Part of a small language model's weights: tied embeddings.
Each number is 500 + 25 x the weight over its row's rms, rounded and kept within 0 to 999. Layers, rows and columns count from 0. Numbers have three digits each. The size before them is the row's rms in percent of the matrix's.

# k: layer 4 attention key, 256x256, rms 0.09, rows 110-145, columns 192-255
# q: layer 4 attention query, 256x256, rms 0.0888, rows 111-146, columns 192-255
# v: layer 4 attention value, 256x256, rms 0.122, rows 64-127, columns 192-255
# o: layer 4 attention output (transposed), 256x256, rms 0.109, rows 64-127, columns 192-255
k110 104:502511456499431500481468506496483534498486529446502468506526512546478500499492517504513541487519491508554514503467517478489548506519474493472502543498477505509518514484555535532490466521506514
q111 122:499538477515554502536515538508506495539494475477515521534477466495524522488496494534522479479494494523489505460537477453451451479535509531462461486519507485510536523518502498503499477481501458
k111 115:479489505501516479474490535517470461491520506509486542469518469496439491495474511483477546495518522506505491504457519481524545511515491571489514484491527491493498505479536456553476517517507527
q112 094:540493553493464485524482530504476536486506522491495478515485516503508502500529536464466504488478482516536506484470492538536533490505455502482504525535526475504529506488473539481494510486496503
k112 112:526449476549526494453540472560494470512471489541501510536501479545467510443488489489505510483493475535523493544486495499511531489528463487531473477520478530506508510515527491500521513499502514
q113 102:521468488523535531482495470534494465498503477507507474511494468498505498494436462478464503541508498498486484538501505521502496485522511473455492483466500560473502500516501467522521513525491505
k113 110:481484498543483499510498527498499471503493528518487475510492488533556468486524465492544536462515549543483485481510548525499519502500504487469497550507486448472482476539496514520525495496491519
q114 103:509490540481466483517532540525488520492519529487518508499501559517494492509524491542482544463513483498521516485464565502531477533515488431492471498498503470462482494489554522479532490525485517
k114 102:538532480515513494512500458528485476532471499529480551517485465507528528551531500514537495474507481541493489564484475507464515505524485485505537529464478488467446465528482447515515513484545510
q115 108:505510473498471509525485528461503498515499474465504468517477512516493487490518512537518513480500500505503507466512523484507534476484472443472448527484527501475500472488505530509527472541484494
k115 113:465520475484529495499471489502481521509495543568501503515513515461495499459530490456512470505520513540504503454504557508503513479504548545502498517478511505483474485473517465551492510463501510
q116 103:500527470456522488520502514472545512545418467498484489483464522478507481515508470494511482493536489484508480495486466484528510479529504488462479460530512486511482510538463515443528485505537465
k116 108:469461521500485514509483504500487485506527480517442521478527518516555439484531526516524472492500550485495528492461538522494530462501530523470509499477498501558499502488520500489535536462485543
q117 110:498544524527528491480448443520534486508490509531488525512489511518519510541534504538518492504467467488497523478489497495507491509482469545473474567501470489498498493547503502496465484506489551
k117 108:469475509551485495504526535484510520535512523464501512510495496480525509500506476511505474508494512550518482498500475560504473518494482515514504508516492528493484533457476514489535483493475523
q118 111:510512470502503478511489481510448513494543487483507511522503533495498490520476483471453510524491464483482546517533484537510438509516481473468494471514471517477509504487468525515485453508531483
k118 109:500490523511471478540492491507476497502523508545480498524487457525509517523490463491496446489522525475521469471541508501500455484555490541496489536515477503499492466519520471526506520504462520
q119 103:497514451519510468469539429547535483498528489482503518511473489525488509541496493473526529522483519513529485479488479496503469456504472527486506485527518506527486523498475486552530505469502495
k119 111:536494521488489501487479557497490490491503549493462502553471511507489473463486498526513469466529505530492502467500480511491465538547478471473479497478507552475505482496460495494499504507528479
q120 110:489509461493471557487513474538527486476493473488496512478432473489455495519504549462538517508492532517537515509515460512502478499502512545535461497531532456517481490465520518527498519550523486
k120 109:576505527477496479486527500458522495494478516497536512502485492486478515473491484531444428498501489459481486462512470542475520512467495496496475441503544545527464504481530536499491509491458503
q121 105:477479523493487480507486512525528527514483499549510493511474534540474541532505519489490494485487466492515497521486484488536485449556465481530490527498507498501498482549500491523503498488506520
k121 105:464497495508484529498531483526490513520456465520493503506495519481504473439525505519477452508477502524485542525529501506472464524506502458531504495500472457525478518484460506532533484524445544
q122 106:496574449488486482491566513477553491511468481512505497521480482513493516544471498484533516475474510544481489515547456501500496470530502547512485452450461505537500493511464495482493498497487473
k122 100:486465485497468502488502507500516502483527524513480485539524535507519564490462517465485511508484526463520518470471499510470492515505478559470495492478529529475550480475522538486486478522467537
q123 105:505554522500528495512518461532519468473507504514490504514503516494493526542471529508473500487550522484509477496457511468489484483498468523499518482512524485530475497445506508493476500473508483
k123 105:554495514482479546506492510455513475512505503473475487450473467498456470452500457492492466499488469486488467461461514523489510510511529447531497530534495538486508556511477513533467509522546473
q124 119:483461486496489492533479467452481486489511495538501465471491524531482488524457499510480521459467471501475483481515479524530489543512509481533507453491480510507551499508475495534514522536514476
k124 106:539523479514481470481509488547502480512482485491525518492473464496502505507545468503500499477509554528491475510503529508513535491463497511466509539500473489517534465509553547520469539498497499
q125 106:540522488498471501464525478504501478515488525525499492529463517523517486485518502486447474495513523514462501556553477476526493534487526507501531507524508519535512546515513528518514482475528489
k125 103:509481465507497522542479507459493490471493461515515565485503482486514517474485479483508508490520524455504520459515473503496494517543507511499544529468476498466511483476490462457501516487520533
q126 105:497449444482507502469513538512528479507494492515521486451473501517524486523549524507504509497459504492499499508521532471482522471508491545520471482495559510495517514470460487493505464527499488
k126 111:500498460502499493530479482500458522501513491481496493498483529545502483542491496491429479490516457513496468514508513527471530477458500474485530512401455514498510499518547528509499492538518504
q127 103:509475494480488503500514549484523500523505452532536488498528467558484513479509479481472510488506501519494498478494511457502554463544467512536469513521501502479542496502512461512526520499503481
k127 104:407528474511552504470522544516478469513501492443494488509475527476478525516509463519508524514475489483516519494515485538452531530463483522498484476518488469484501540548523475477494468427517485
v64 101:468540487497515488501525497476531509492512445524517506512474505510511461448464513503505507535461517514507481491502508513514498520428498499523481492503487455519505491498490512531504515528447553
o64 094:509520526509492489482480525504531523502484465463510489546487496543482485483489512478487499498495470519516499485490518515529523528537559577534510498476517488516514507535463517461509534530469485
v65 101:522478484487511521512484489514483482493483505476535481480493534489500532455517487516513479534554530446558526465504511563491483521470466472494506475481511495529510515526488528473506519515490484
o65 099:476522491542502533463495492486529538484485520514522523476543509493467528454507484506458515464495463477488504499513527512503510523522468527477539484520507569513504544534491535485508509518515500
v66 102:467517552504530492521490505507533538499458498499524507529471506491508475564526542507473556523529486551491456533503542489505506499503481471518470475482540498505505466545515510492508519487520497
o66 091:479511516485544457541495501509518508446467499533487510495483510501475490533510508501484501476486527548536468488540505542485499492489530498532531503525506525532518465554516499527526526515471474
v67 098:498478526509491494538489485561465503473456487516486507462488481526497441508483483460486513533527563492502502501506492491511498517459525543514505514518502488536516506501564496480497499478500482
o67 094:532532500536490478512521522505493518508506488494505515546499457474449516436502469454532495523522543472487527524499482489480496480498495518465507502485506461447500537536521499503493492497491497
v68 109:476522480468493542471495466489470517477513483499560474516483508475489531485491503471477487445515461515537502550502473515524550516471509481475520473502477521509502540523502498456490524531464482
o68 099:495489485507514506535507493489501492466480509503508464499463560537488517457485468502491498461496469500494527522515498481504482487467523490499507467484528546536478523497481528463503508499500496
v69 103:553499547493484504518504499491499492462501456511522526504507459505550476499491513513529515511507554493463525490483492463524457495498473485483528557494483494523528517506481530535512521486525492
o69 104:517454532476496498518502489534502522484456512484488485498509531510538518534521532508517480514446469467508517437458475495521486488508485508519504464513504526537445464496474511484511498523496493
v70 103:508490527496472502499498466552511523503459415481490473506513525477491497467506526483496519530514473525523517532489521476527530481493449524490512467467485484525488481502557507470509492511493515
o70 102:502461503506517506474473524546500490492493430467533519506525460492490502526501520556538486493501524525541525463509506441477502462525521519514515465511518476487491467546478486503524525498501483
v71 099:457520496527458496530538504454526515494532510512482509520465491556481533480497508523500501514494509509506528462499460492524471504482500513491508490451508515473519533532500516469492510494523468
o71 099:524474522520518483491511515509495526518550486500509520524546531505478483540443479506517489482502515523546490486476486437485509540522470495525505524481530482476486514511492504504479481491522512
v72 115:488488519459528454478501453491488472471472496521533473489471480535555507534523474494507487529504532490493493497473488489497491487517496553494509534510526506504490511463464569445473485498486483
o72 108:489518538478513529492505483502523541510496494532542531499528506487500479470495473440542475483513516513501470518530474504448481464515516515501511490534496512529484529485523539477485506475457519
v73 109:514486510495529512516480497500487487479525525535509484514470521506439513506484474508526466483522449520496498521459461485555521539485472482525528490525513492512493510497466448506460475508512505
o73 100:511494485493513486420482457499480531540502526518484491492484498531480479502561502509527468488509458481534525478447495474516529543521506490530501482501528484500508511544485507460448490518525547
v74 117:502457520499477479478468511518518506519484529481493464488476486504551492553545533507525476496470474534483470512518495507511475467440458455512484477493517526526475503482483451496541513516547525
o74 107:509527453518511453485494540554507443504533499471526530454463485504515495531559504544484475507491470518539507475501481499543529468497487492463490462520486489526508536491499484482504478484563494
v75 098:492491489478483527486519479493547454506529470499492495493524502534487501512508515551502535487501523504498511511515502500518468515574521507465523539515508481471462489471532509523519494528489522
o75 089:514465524490472505527533476510511497500538509484455465495497500473527495565471495526512457527469516491478476521539477534511527483496513497456484498523525504499508474493512527541499501448482489
v76 107:495507463504558497520497474460486447474509559495533533524505499524549508464495502524488476496491513511513504504491525472503493503535530502525487498480510517537492509530468522512483501471487516
o76 099:485490496464535498476491486509488470540460494526466518495502492510488520521484517531501526504477523514520463507495481553492536500517503547492493475472521518527495484472518512450494505490468525
v77 108:509484454491466501516521498538560519501462504502519474467521510477482526511531540520460499508480455510498495484499510493480498483507505501514505450479496510498482453491456519519519495547440466
o77 101:520527481493486486499462537510550504528467508478483489525522497514499509538521514506485468507483459532497518510528496520515454504527473511544525505496516537509479521496483537487504497475453522
v78 103:529535524531509496520458519516478479535512472539491500554505537545522509575519491467510491518541475518526485504496466538480501494468496476516489461474515504541516497503475457481541498560462474
o78 099:472505467496494518490478496535485483533501500506497484502507495458519528509492492491493498489544474513496524489523482505512533522502535477474489496508527457493504521505460466512516485533480499
v79 103:493518500484477482498516509500508516471488561471498500528502502490485512480495486496478489483529553514491514520533516494513531487484489531520534507493446485491525521477489500487499509494522464
o79 100:463488553499519432462485511475527503492525514501492500491508510518500480499478514480517491468494500470503506527528522536518478534481495513493487468531502490482504469515507553480508520473434499
v80 102:477496470488544516516502516492521496492472492457467487446464507496543463504507461541510492518518473511472544521512478503485480503479479580528502504486500481507516520526465468543462482507500516
o80 097:502510499511486513484538520479520491523506499517491549510441522508480450510480479498502509472456509528498551483523474532511476516461521551528502468460487489448501509517485508471505504484507490
v81 102:493486469487491526510493519497510468536514517580499497482511519480462500496500512500489475507473487470526541519501531514538487472499500515469525502494547482499449518466540493501503477477456494
o81 098:547492488487469466502510552563472469480514468499489476493518528491475525474494516473496500499458497524456495450513524545489511514503479509458514453461498516520492518521492505462530494498475530
v82 105:533487500503471494504516464471478482555520495495504530470495483516526538501479430492496492510529530468513521488506493509506475484497484511477485478535454502510511485520501463502478495450501502
o82 102:516476520524532521489505457521502537555461456484515466469519498518544503503463458504517482486505495494487456497521553462457489509501485484512486470519467469524509518483503487492510484490510499
v83 103:505495516493506509443493513490502516526483501495470523522522541475495500458518531509501502498531536532469531489486509475510472482522462518518507524480483511543510499544538478514467531505500504
o83 096:471556483511524499469430489507521477536469469499515449514514537534459492478522544511523497445478521501558522480485513505496499514489478526485418485499519504544529498527473470525544513515495499
v84 109:512478555508493458485502504483482510528510512468512472535515549500543497484513488496485511509494460523460507530487532479531526533521541532455453535490542540471511475509531550478494503500526513
o84 103:498472512453523496493486529483494512503500528467480510520558508512502470504510497485491521512523505485543493531462558474466494490508487536478520475543458482512540467488581512488480493534514534
v85 105:515487449501478483481538526506447519503488496513487506502523525509506499450539486484486526501484466473526528473458472519479485495451473477477475511536530484502510494505527463539482473531540501
o85 104:499486493473539472473503483523509501536466536504487506521426519525520493483478493473505475494522500475462547508533546473497519467558476506488515492495482503477540481508536497486451509501482501
v86 102:513476437480488505513479542494497462545550532545475514498455451487505509508487536452544477530522513485514537476513469474532516504488466515452518512546486502495479485504464487487522513493528509
o86 098:488520479482478498494521503451471495530507519543506522499476477487497457485488491470488503550490477505517492466507507502547537506510439550490464517476525517507494506513499470492522530515520519
v87 104:490508518464501467496493488499463470485558491504517483473447534469499461537449512474455510511504508468528495514495484508509518511547496508515508488549545551480520498506549551475471507494528515
o87 099:547483539477531498466497482525498496519536513472469480476535512471513511510473522512506536504522503498499507505523476506479482547456522499499517477515509538537512514487496538477463497517530450
v88 110:524546487459502537519524487527474541505541492518487537481526518464517479487469519503519490520533475478485512524521504513459486458524544420480485527516468506490515467477528529505479496493459505
o88 106:496513476518523551476509533500482513454489535501501513502523528522515488471495528505523475509508484480493469465509523529535438484486546496481497527494523524556512457467522518484529489508500479
v89 105:507501536516526473515453499503483528492480479506512507501552522547517514442551496524493455504526507504483502498491473526473496472539474526497474534508509499510447500491475507490499533513502483
o89 102:457504504521526509519511487483498504532501441526478531525550563468475488465452497475520486512526535521465514515504530494547511479494527479488515492501486459497483469483546526533519493499511471
v90 100:488495529467471493521503502541486509521469499488485503487488508486486522484501470497524475499553484523512497477505511522536447474533529533462555503531502524556481558468550506502502555519534496
o90 096:473497492505475465506522507523480453487505461509501529497509552488517529491482482491505498515503476498551515515459535478514497512543503532444504487540494481493459543458514497502480502510449479
v91 102:489525516467508455491498531518497509491496515503487485475511505496487523482536500506507503519492501474518497475516514536532529511475509512463484460554480502466493521550475449539478523439504499
o91 101:483462515542476502546521487485522465498521449465505491487479501485467471477547504489496509475512442505458473481510514524474507509537485478472515466499502543502501465514490480493484527496512497
v92 102:479525477496520523474498510496506476484448511485445478482463530544502502508506506512467485530474478510560530502507491507476483546510507517475506512490484514487458491536536482496502500504487499
o92 102:515528485524471525519527525527499449496467474470492498476484492481447528492457480483469479493490465501505496510523495499489491541530492500504478480489518521518492461550533501507491472516471480
v93 103:495490516488495541533527529439549477493481523504513500482487475462533507532464475522465487469467483476529494515507448513490468456536470495480499518479493471511500528472503489520494522510509515
o93 101:539461476485502454508515491471508521496591470493482521488455514502497499482488548491474522444482523465497502511505517505564477512513510457476494474508493517490494493502480518480496505506520491
v94 102:533458476512511491520482479493514469504484536511492512520473459521440499486535467463531474503492507454488496468476492474503490516467487492514488525473497501507489507489518473490520474523523511
o94 098:506452509478516473440494496516521478497460477499512487511461488492495496498490520514543502534469477487508473479465530505434539492497469465484447503543519477496509488494489507487525521507511513
v95 106:512516495514474522500467448482484500538477462498489470515560512536540506494506491527543501542535477463533551508526523509468500465464484527494462531531485504453475421481495489515503487499495504
o95 101:453523487531515516477505529551489474507513483500474504506499469516539541544492477520509538500513521468490551510492518493482492541466551516484495526505506514495496470510531451484523493517517529
v96 102:510544520492541489448497520491505503477497520506498529517477496469496433492488495534493457468552520446502489490504537496477483524530494486484506506508478451543476476529471487489522490507501455
o96 097:518482493535475485494482488475512447461525503509519526515516490503500498512493507482479518485534503549465516491530506486525492503507526471517504527484462543483513450563501527465538534540498539
v97 104:466470468494522509498540470475474495505493490527499466512510507526480501514499537489518479507519515481477428481501534498470485511474485527495483491477495432508484493473480460525540498516532465
o97 097:473533499473514482445474509502523498480454436460511497523503472505509476511498544455508494518489491487473448474495470491540474504487500508487454501493513457513508520494483519485490490528534483
v98 104:519478529536545478531508512490469529499479523504498493496509519478493519456496507479545497531449487498527498459508445504525512495523480489460506504479501508484459470482518497523527555483507509
o98 101:506475505520482489526516507507507493474491482451505472498506493523461506481454467513534518490463484498466531510519515464510519532505485529521495488488468468497504524504501561516494540500550487
v99 109:497487452505472496534520490539474535497508510475488508509489478531436517486482469498501502502514538471493472519492465491423473493486513511506493502495558487503541534482503548468511527511504451
o99 103:500479507503472499487506467504497452509489538513503509552484487481492527464521483489528461539561523494517474508512546507532490487478550536504521529504508495467514490503524508507486528529531454
v100 108:495465520490464441505528499491492491506437502516477499460543477540502463518508528483509486517529532488501452516517504498479508502493519477487504508489487476488516539529529527480481530471486469
o100 100:524494512526453463504492465508487494469544483485499476522482490490477504474517489459480473506535538539523483478490514473494473513510520532482522538513511530513444495536494495533491514498540553
v101 099:517491484509525556466505475520501511466499467499515528476489486490488517513478485473468468481507540493494523543515512518506489489505556474517504488529487465493434489451448478460539477518539535
o101 095:503514527493486500486499472484503469505522508464512528487529501474509538493460472503450498494454493541500464505483513498497524553445508523555495554499520504512480515474493517506494474504479549
v102 106:511515522540482462460501503532541510501481465497495480480509503541492511518494502497522518506500494525495492511495533479504498522511456488540482457543497505538469498495502515497482538512469527
o102 103:477494465551509463508501475487505520517488488483495458521489484498513487544508474496474484471523524499521501497504548511508511531463529536506479459498502482493496544497534508465457488485486480
v103 105:481496499509531529435460504506461491543488500535529538521469496443478527491463538461489491489484511472503481504508510555497478530494510456471499519481564466486506501515520474505488509478469460
o103 103:531521501515460486482572518529508473532478474509504465495506529498511515552496510531479511529519473502496501529541483519520509522520508502465495488478541504546520494499508507525518493519485474
v104 102:470527487491486551515533544490482501490469485523504472476522451502501475493501526488511499522534470463521471504529504487461543543501483496558500479502497534520498499520510541483503469479491538
o104 099:491512475526466517538506510463480521515525508497515486523507484514489501482466527470480452493536553484508545526438497544468549510496480479494482522518507509478520547489462488461515507462537503
v105 099:475504479513492474516494485475478495550524531458492536518512479503464514508469460517466475532489468514510500518503516479512502504539491473532495499481489449506529468493497472512497544526560503
o105 100:522482473488487520484459463485506516518497481506504462498507502526483519507499458526523486529499475502511496529475495536517508478503529462498442521514507510501522451487499491516501482517533508
v106 101:523484489521492495495471554499455505494453543548528527474475498504431510465510484490537488510516510509481471518483487541521474496478497493474485483482479519484503507491480419498507508494506522
o106 099:490477472494563500508500490493491491491488544540563494520490496471488492496519486507524513483492481526466530477503524475518486487462488509474428523503485463496513514504472526526452491468513488
v107 105:525498544511490467500503503514493534498514484487519449491500465536505522489490522482452540500507459475519520439519496474506524481469456513520491488511545477524474506522487480559520507483514518
o107 098:451473486525482525513493534466472508491511495444493470474505475484485528495519479519463490505505479490469535465554471485480522516457499498517492455468469459453546521463509489447480502464531512
v108 111:526490480530511448484490509487564505463460525512492492512499510481526448463512491452512511501505486496513497463511487501476558463497501498483526485503509492457527543474498460518477521490535514
o108 105:508494505498499475469501464510439499502519519492514525500474508454503490502494504481500490475500456464499548478455475477463538519524477511500530504502524479502496483511493467486457499487534490
v109 104:516492500476438512519480504514479522471510533505498511524476501477504467473524468486506538456468489489481511484492529531495515475518423532489523471496520549499521525555550510532495495502535502
o109 102:485463462519496485509501487523493548503467509540437531474514516552537509463518486565476492474511515491554520475488452514486514532513486500494524500496473521491494486556482467507471522479518466
v110 111:521502513475481484492538535463547496449491491461524506515493513502511474507495511475482535477496503532531477477455518489496502527507523519527516511514486520480538477508537448503526508481456516
o110 105:545484497495475490495575515501516516482520475499482468482459459514517499525477539522556545470507513525526480533499490491468492505495502516529423473503515522494493482518494522502530526487507485
v111 092:499475524556538475522527490524476512532483480532491509506510512489485486517496469520487513495467461531494491457499468482505511547474449521495545512476508478465492495478560471513456529480505478
o111 088:509454516512490511515491512508466486501473500508535471486491500505513466483501551503526512506531483506463490474479518501545522516543480510511508478513530515467508551479551482499514462474489535
v112 107:521509469497502516506480476480542510506514516497501549521543529541491483498488512483517529513467522481507508482515479519484512458513472516475511528527457479450513502479492497436464452466499544
o112 104:543561484487441485507520492500505498510461543501527532478480494553511496501471499491516494472513516506439502522499487452439494490479491479476495480488479500505475478526478496509523465528464513
v113 096:498487450511464489514488513499535456510502485543540497509479480489456512527464504519502546452513523499519497544528486489508503503472535469519512525488475489514495505491551471460519539533508495
o113 091:495504520466455493463525488522526484571472529484522508497449504505488517538542511486509545531468494556522482498514490488539503517480513513543481507454480540510511515525495518517518495522486479
v114 096:530512523478475526514508498478471484513520506518528474487516469458537513458558511559472508508507494442509516508502496466452460499513520466490467522478513523478498462496529550433497501476491514
o114 090:512559507521462434489496531529483493495480496486460483489528465520515462518485448528509514455537530444521471483468502466515490500484486469492532458505487529536509479508485478503487490457533465
v115 106:493509486553503461490514478532526495555481489480493521542459577491502480514548472507507488520457495525506519469497495505493525497508492508537495468526499509527500492476487512493502483504516424
o115 099:509484458507460501490492499542487509515501490519539515534489460490501535504507519499531521543493497540489545531548479540526502493516474452508553474540507514474506453463491479516472482524498503
v116 106:535498528493522501463523510526519493454521511494477503476480530528500495472493518527468532494520548541501471515491537505520496497532489461507497481429506501502534515479538496485487531497499473
o116 095:489501508525511474507539520534495500493523509504461483514486495545511500512491567498490542489508510534511487485482475531526452555511480484523503504487483507535526477487467428506495521466520525
v117 103:496494485548496494555541530512457494460523517477476475477511524509444516491487500493549495463507461508496517479491488505495507468528472515478496471519500490517457532499529489500482516456482465
o117 095:516466549537495498528530506531487489498534538504493531463526526462492473474465489525513492504516513497500460510481582492515495532510468517465525469470450508474501490501532485504481516489500497
v118 099:445510501519446500474462478474505533488485540505477513450491489470528499492509489476515530507458501478504502492521512488568477495503486483514558524457528493513485476494474516492472496503452483
o118 095:509463513533466521510471486503473534497512523523536527474503498495473530482528497530514475490486504529532485517535518526515497526494440485528525490512472534494500523570512487533490543534438503
v119 104:496476472504481506497469506514481519511528513567523493466547535530519471504478547512516542537518495490508509473489474525513467500520502485501490520517489495570492492473464478521495483490496504
o119 099:519507494501516474491470524479503531544546477518504529489513485495502518475529558481484511488474534561471504483508532539542473486518477461471510509478434486535488532522499477505484477502490534
v120 098:517540511495508552547492513491468482495506492475498499491543504499513501506501516517479463464477506553496485547528466520495452507480538441491523525516523495531497488517490486501487498491528477
o120 097:483496495496500533531507501434480513499497490540465453513544504498483532460491528459488504463529533479544452499546476495510473523470494491469497505525522511511510508498494458451521462512500443
v121 098:505470506474509463512522505481483507522498508526502483497545503468499499464536481490540541521454501555481542513505540474486487517527478531513529499490566478447529476524486487518478513482477492
o121 096:496478556513512496536529496513529529501417511520461492471503479470515461536534515491501541488479523514509494521518514460438490544478477512494503520514500476484449504515512463472502516499469515
v122 103:502438492494495473464531572508497451493474531531515510458504467500477513533469512484510499526457524495531514449538484489501507496502524460500484454475501464550501469511461487533452469464522506
o122 103:492473492508461520474497523522495500495478474490530450498480494485528502483487562491492499512450503466488518495487515515484516498489472438512521477503470535481525508486510502516487565473506520
v123 100:482498506488503491530513511436440491541473481493505542496475535519488526499518488537531479509476518466474475479545502541519496459475548530497471504516522575494491481503498506479513522536464506
o123 093:482473475513520497470481480423473470498525539509535535473508521454531531492496479508513504562488533531508481518502527502551469443488467459493504479502528535483485554521500505507507488536495487
v124 109:499472486507516539527496492477506487533492500461534536528477505509480498547491521503488500454479503521483485534499508470472475494493486482531499514498505517516509491519536492504490460460511528
o124 111:508504495460514492512505487516515529497499477517506522475489544487482566471530499435487506456491507516514508522500481525493494501495462520543527498478506528482492541436493482506525460483497508
v125 105:490520530498481505497508522477454528487442499453478483503543518491455539513456536535480467522480498517511497494482481544544488491504505474522497476477486517509491495471509563482512551506518478
o125 101:502498504517500495532518516479500502490504437496523479531512515473483525529521496526548489520526509548524496500514524472469476507518499497519544489512499496489503523495511527516472485515477507
v126 098:494508504509486499532459521533480495514440443490482501470470533516536519467497520510538493516521540442478487482495551504479541529467481504440513511481526493485534460511527529548521506506491514
o126 093:533535491516472520527523513489503489477527491446498503483509424505493491515490488537467536508514519457507506512491482482494487511480524501528485490465476535509500516548545511513512503548502503
v127 102:493528531515502529510497569493506496492531506461524469550525500485493518520513537518507555499513466514524491508478529483525471511483482479457486472488501511513521443523520535436526549524470514
o127 102:497488507452485499506456520492482483442522508429487487487538530483508504527542479473488465514522499504560481504445564516514492497510509454489497480510496503534524486494496480504509516491477481
q128 084:500493525485498470499498519544517483494469497487500512500531513497516501487513542508479506490570497513529463552484509518495479467476482497476463516526494484475541485532547458490496493488465501
k128 080:481471529507548501530458539454520499515547524510481494546444510533545506473512493527530499494460493464497508514474459474489549546492536474473489501511495495529485505463505511476502486472493509
q129 079:460531511503471497482510520529488483527499466505513453515514524485517510527490505449527479474522477550487472496535467437516526497458473522521460516507516538541501508486558492503523515526471476
k129 082:508468530471523523514523487549498531475552505488436516477491511519492536492542504510449536504507438494527473519488548484517509479522537489518530491449518486458482516506487464482507482532547521
q130 084:490515500468507501557508488487474476505529535535468498553501515518495448519494488499499517483538529482539506506506479539500450497520504475498517486502497508494484488490499535484497509499498502
k130 078:487512488507499523518510497505525507478514436448503506491493522469471485480457508518500498508453479545495507522493526466453514507502480482455497575482490481512469509509522519515508536506486498
q131 089:565514510518452519536504531514435492473468475491496484507487497494519504513521526505558460512573502512489508501475511503536511476489490486486505487517504506502520494499505515511520513530466520
k131 085:498466523499525501437494499506527548461502478545490522486517534506511477467484515502508496454512451546480483500511517474464500520531533530512528517483509507484475501493473502533498516497549477
q132 084:438481474513480489518489489485527493501547508475491522493538510500490486488527475475486526543535522513515496511500531515521496513511506503517545531511508497514481546483494503490487489516515519
k132 085:517499455447503513508490480512464493515544506524531492515474509461521541486502504467466467469478509469515513506484462500483497483544489465538502489473507463538487503517485540482493531479497500
q133 100:471482466517476495486548474470471483482560497477537471534513505506518516514465494502501475500526536500483505551529497460446529477498465509466467544519491464461532498512495486498541482479489513
k133 088:499515498495507488447462470513511496504490503463485474434509505490443452476525481540511507519518478480494504499527494504484479523504516519508504455494461527511486475501480495527481504521477498
q134 101:497502493503492546506536527514490522512522513457503480534506508542494521486505494437524493504504517536489509559487521567461561471495477497488509531518541496479494504477502468484520475484528497
k134 098:497546547483466478475493488516458522480487453513453493483534495487545507466509473463535494482472476456520505520496516446485510477483526483494502471486502514513484526490476480482497489480467494
q135 092:514532535532529530490541530463476531539482487467518494491531493539492514481515457501522508477523524490488544486524510481449508487502495494499468532517509506500493481507531498504503486527491476
k135 105:497518477471536488457534511470481494535496490516522481481477515527478478509500495508506529503566529489503494457459489525523512455503463481491494538499472451472530534479485491459479490471538516
q136 099:518550433527490501530511530479470491499505515482477479521462475517515539495517519497485480465534427505466484482451499498552479496502502501469522496520503527542509516497495465515488481516512496
k136 094:505447496458515503485489515481474516491526504468515544462522466490476506502530497550514497503511510502496490454517490510512530521473478500534513500490479460491509495499545496462483508483530515
q137 105:477503543481529487527547481452468480508524506459488560514495421526513545491441471495499492506499537486502515481525494489477492524517499501478520540454477460501507530491559510470489510476512533
k137 116:514495522508493482474496479508535498468528490483515475448513441526513483505518516518528534505521467484472420522516549507508453496483495525504506498490458484463465509458523546520510506451499465
q138 101:496463532483518485468500527499508493503545509517498486518492466512477484469496512510486526460487513510480487502519511511532483493479523483507480531476475504510495505501556494550480492555484486
k138 105:505525484497477469502544533518469496521463492521541525479455518514464472501559470489468536519470450493466494500486500524523533472524471508533489484511519527493502488504484479534512477542479498
q139 111:483523455515503512514509515490467556519530490483538504535495455503492493441491501492536493458495465511507541532506511515476509475490452507501499526484503491478521500506476472491526472475429505
k139 098:496466549474490491486499477539488494507530475503511533467501529527474489536515510516501509511460519500480497516491521516542521512513495520477507500490544482501503545468506428501495459460523478
q140 112:499474516467486465459488504480510526481550464509473460502480503540513478478488511488466519530511519524520477521507485517461522533478471513456522497490504463538516548493529464499462517481506485
k140 106:528440526489470506500508521486492514541464565494539485498499467522486473471502504513501495513517472514471460467510511493489476494506521559523485508479516503509492503489486509475473518539476540
q141 098:492538464508456501512488489538480516493490491503499432466521516534455486493528508487524481518478459515481502545526478482465493502459552507536473460461516537509506511533479506504484533478511480
k141 097:477510486508480505491488534489482528504488500490509501530548504498469508508484469504478516515523498516522526494532535499512463507491447515499477471521529547554475486518542479552481457513496525
q142 115:516496543481447498463491535477505483504552523513492512459487539525519468474518490475489486515523505516478510501489489492512529529484483471521502467498485482550522475513454500471516509539523529
k142 121:513493508510489528537508511557550492489486474501525495528489490533513545495522531528469495444488490474495469522478549512491475483544489511546477489507467508497528479502489474496554448525485517
q143 098:499505485503513494447453496504482494484509446502482479537533523529505499495495488543518486457470504453511498492524528496542506532561495539473494473484497520534498491492535507487505486540488525
k143 100:442543534516499476531505528504497481502479512499514453478500535550494477480518504537556556528504516519495461535481473513513521507475478480544504502453476478538491531491523516446460525471527475
q144 100:497513526493517517462507502491516507486528464508469521513506541500499512509498486495477517551511503492493506535509521482483499548489504500531513519457498472513525492503527500504497453486503466
k144 112:458450485492506496511505508499508481506474493554505544515505500457512498562475510570503512518502509505508493525508504506485468531559560466485498522516505477474453489550476525459502510470476521
q145 112:496522509520503540491509543476501526454485473481544492562506513508479524457522466522465521474502498519502514547539485505510500537521516526536522538491482496498491550494520522513522464500465450
k145 106:422510460487526535480481519471461496514462513486485498509478491486522530535467515513460482520527494526494501522547496523531518497493527491450529510490496463435548497517487467466480536507492501
q146 116:515503501555434508493519516504499502487490461514495478476480550527538520501472502481511463438500466534542544468530476453517462481521534486480479544539525501489488488541443511488481468536464474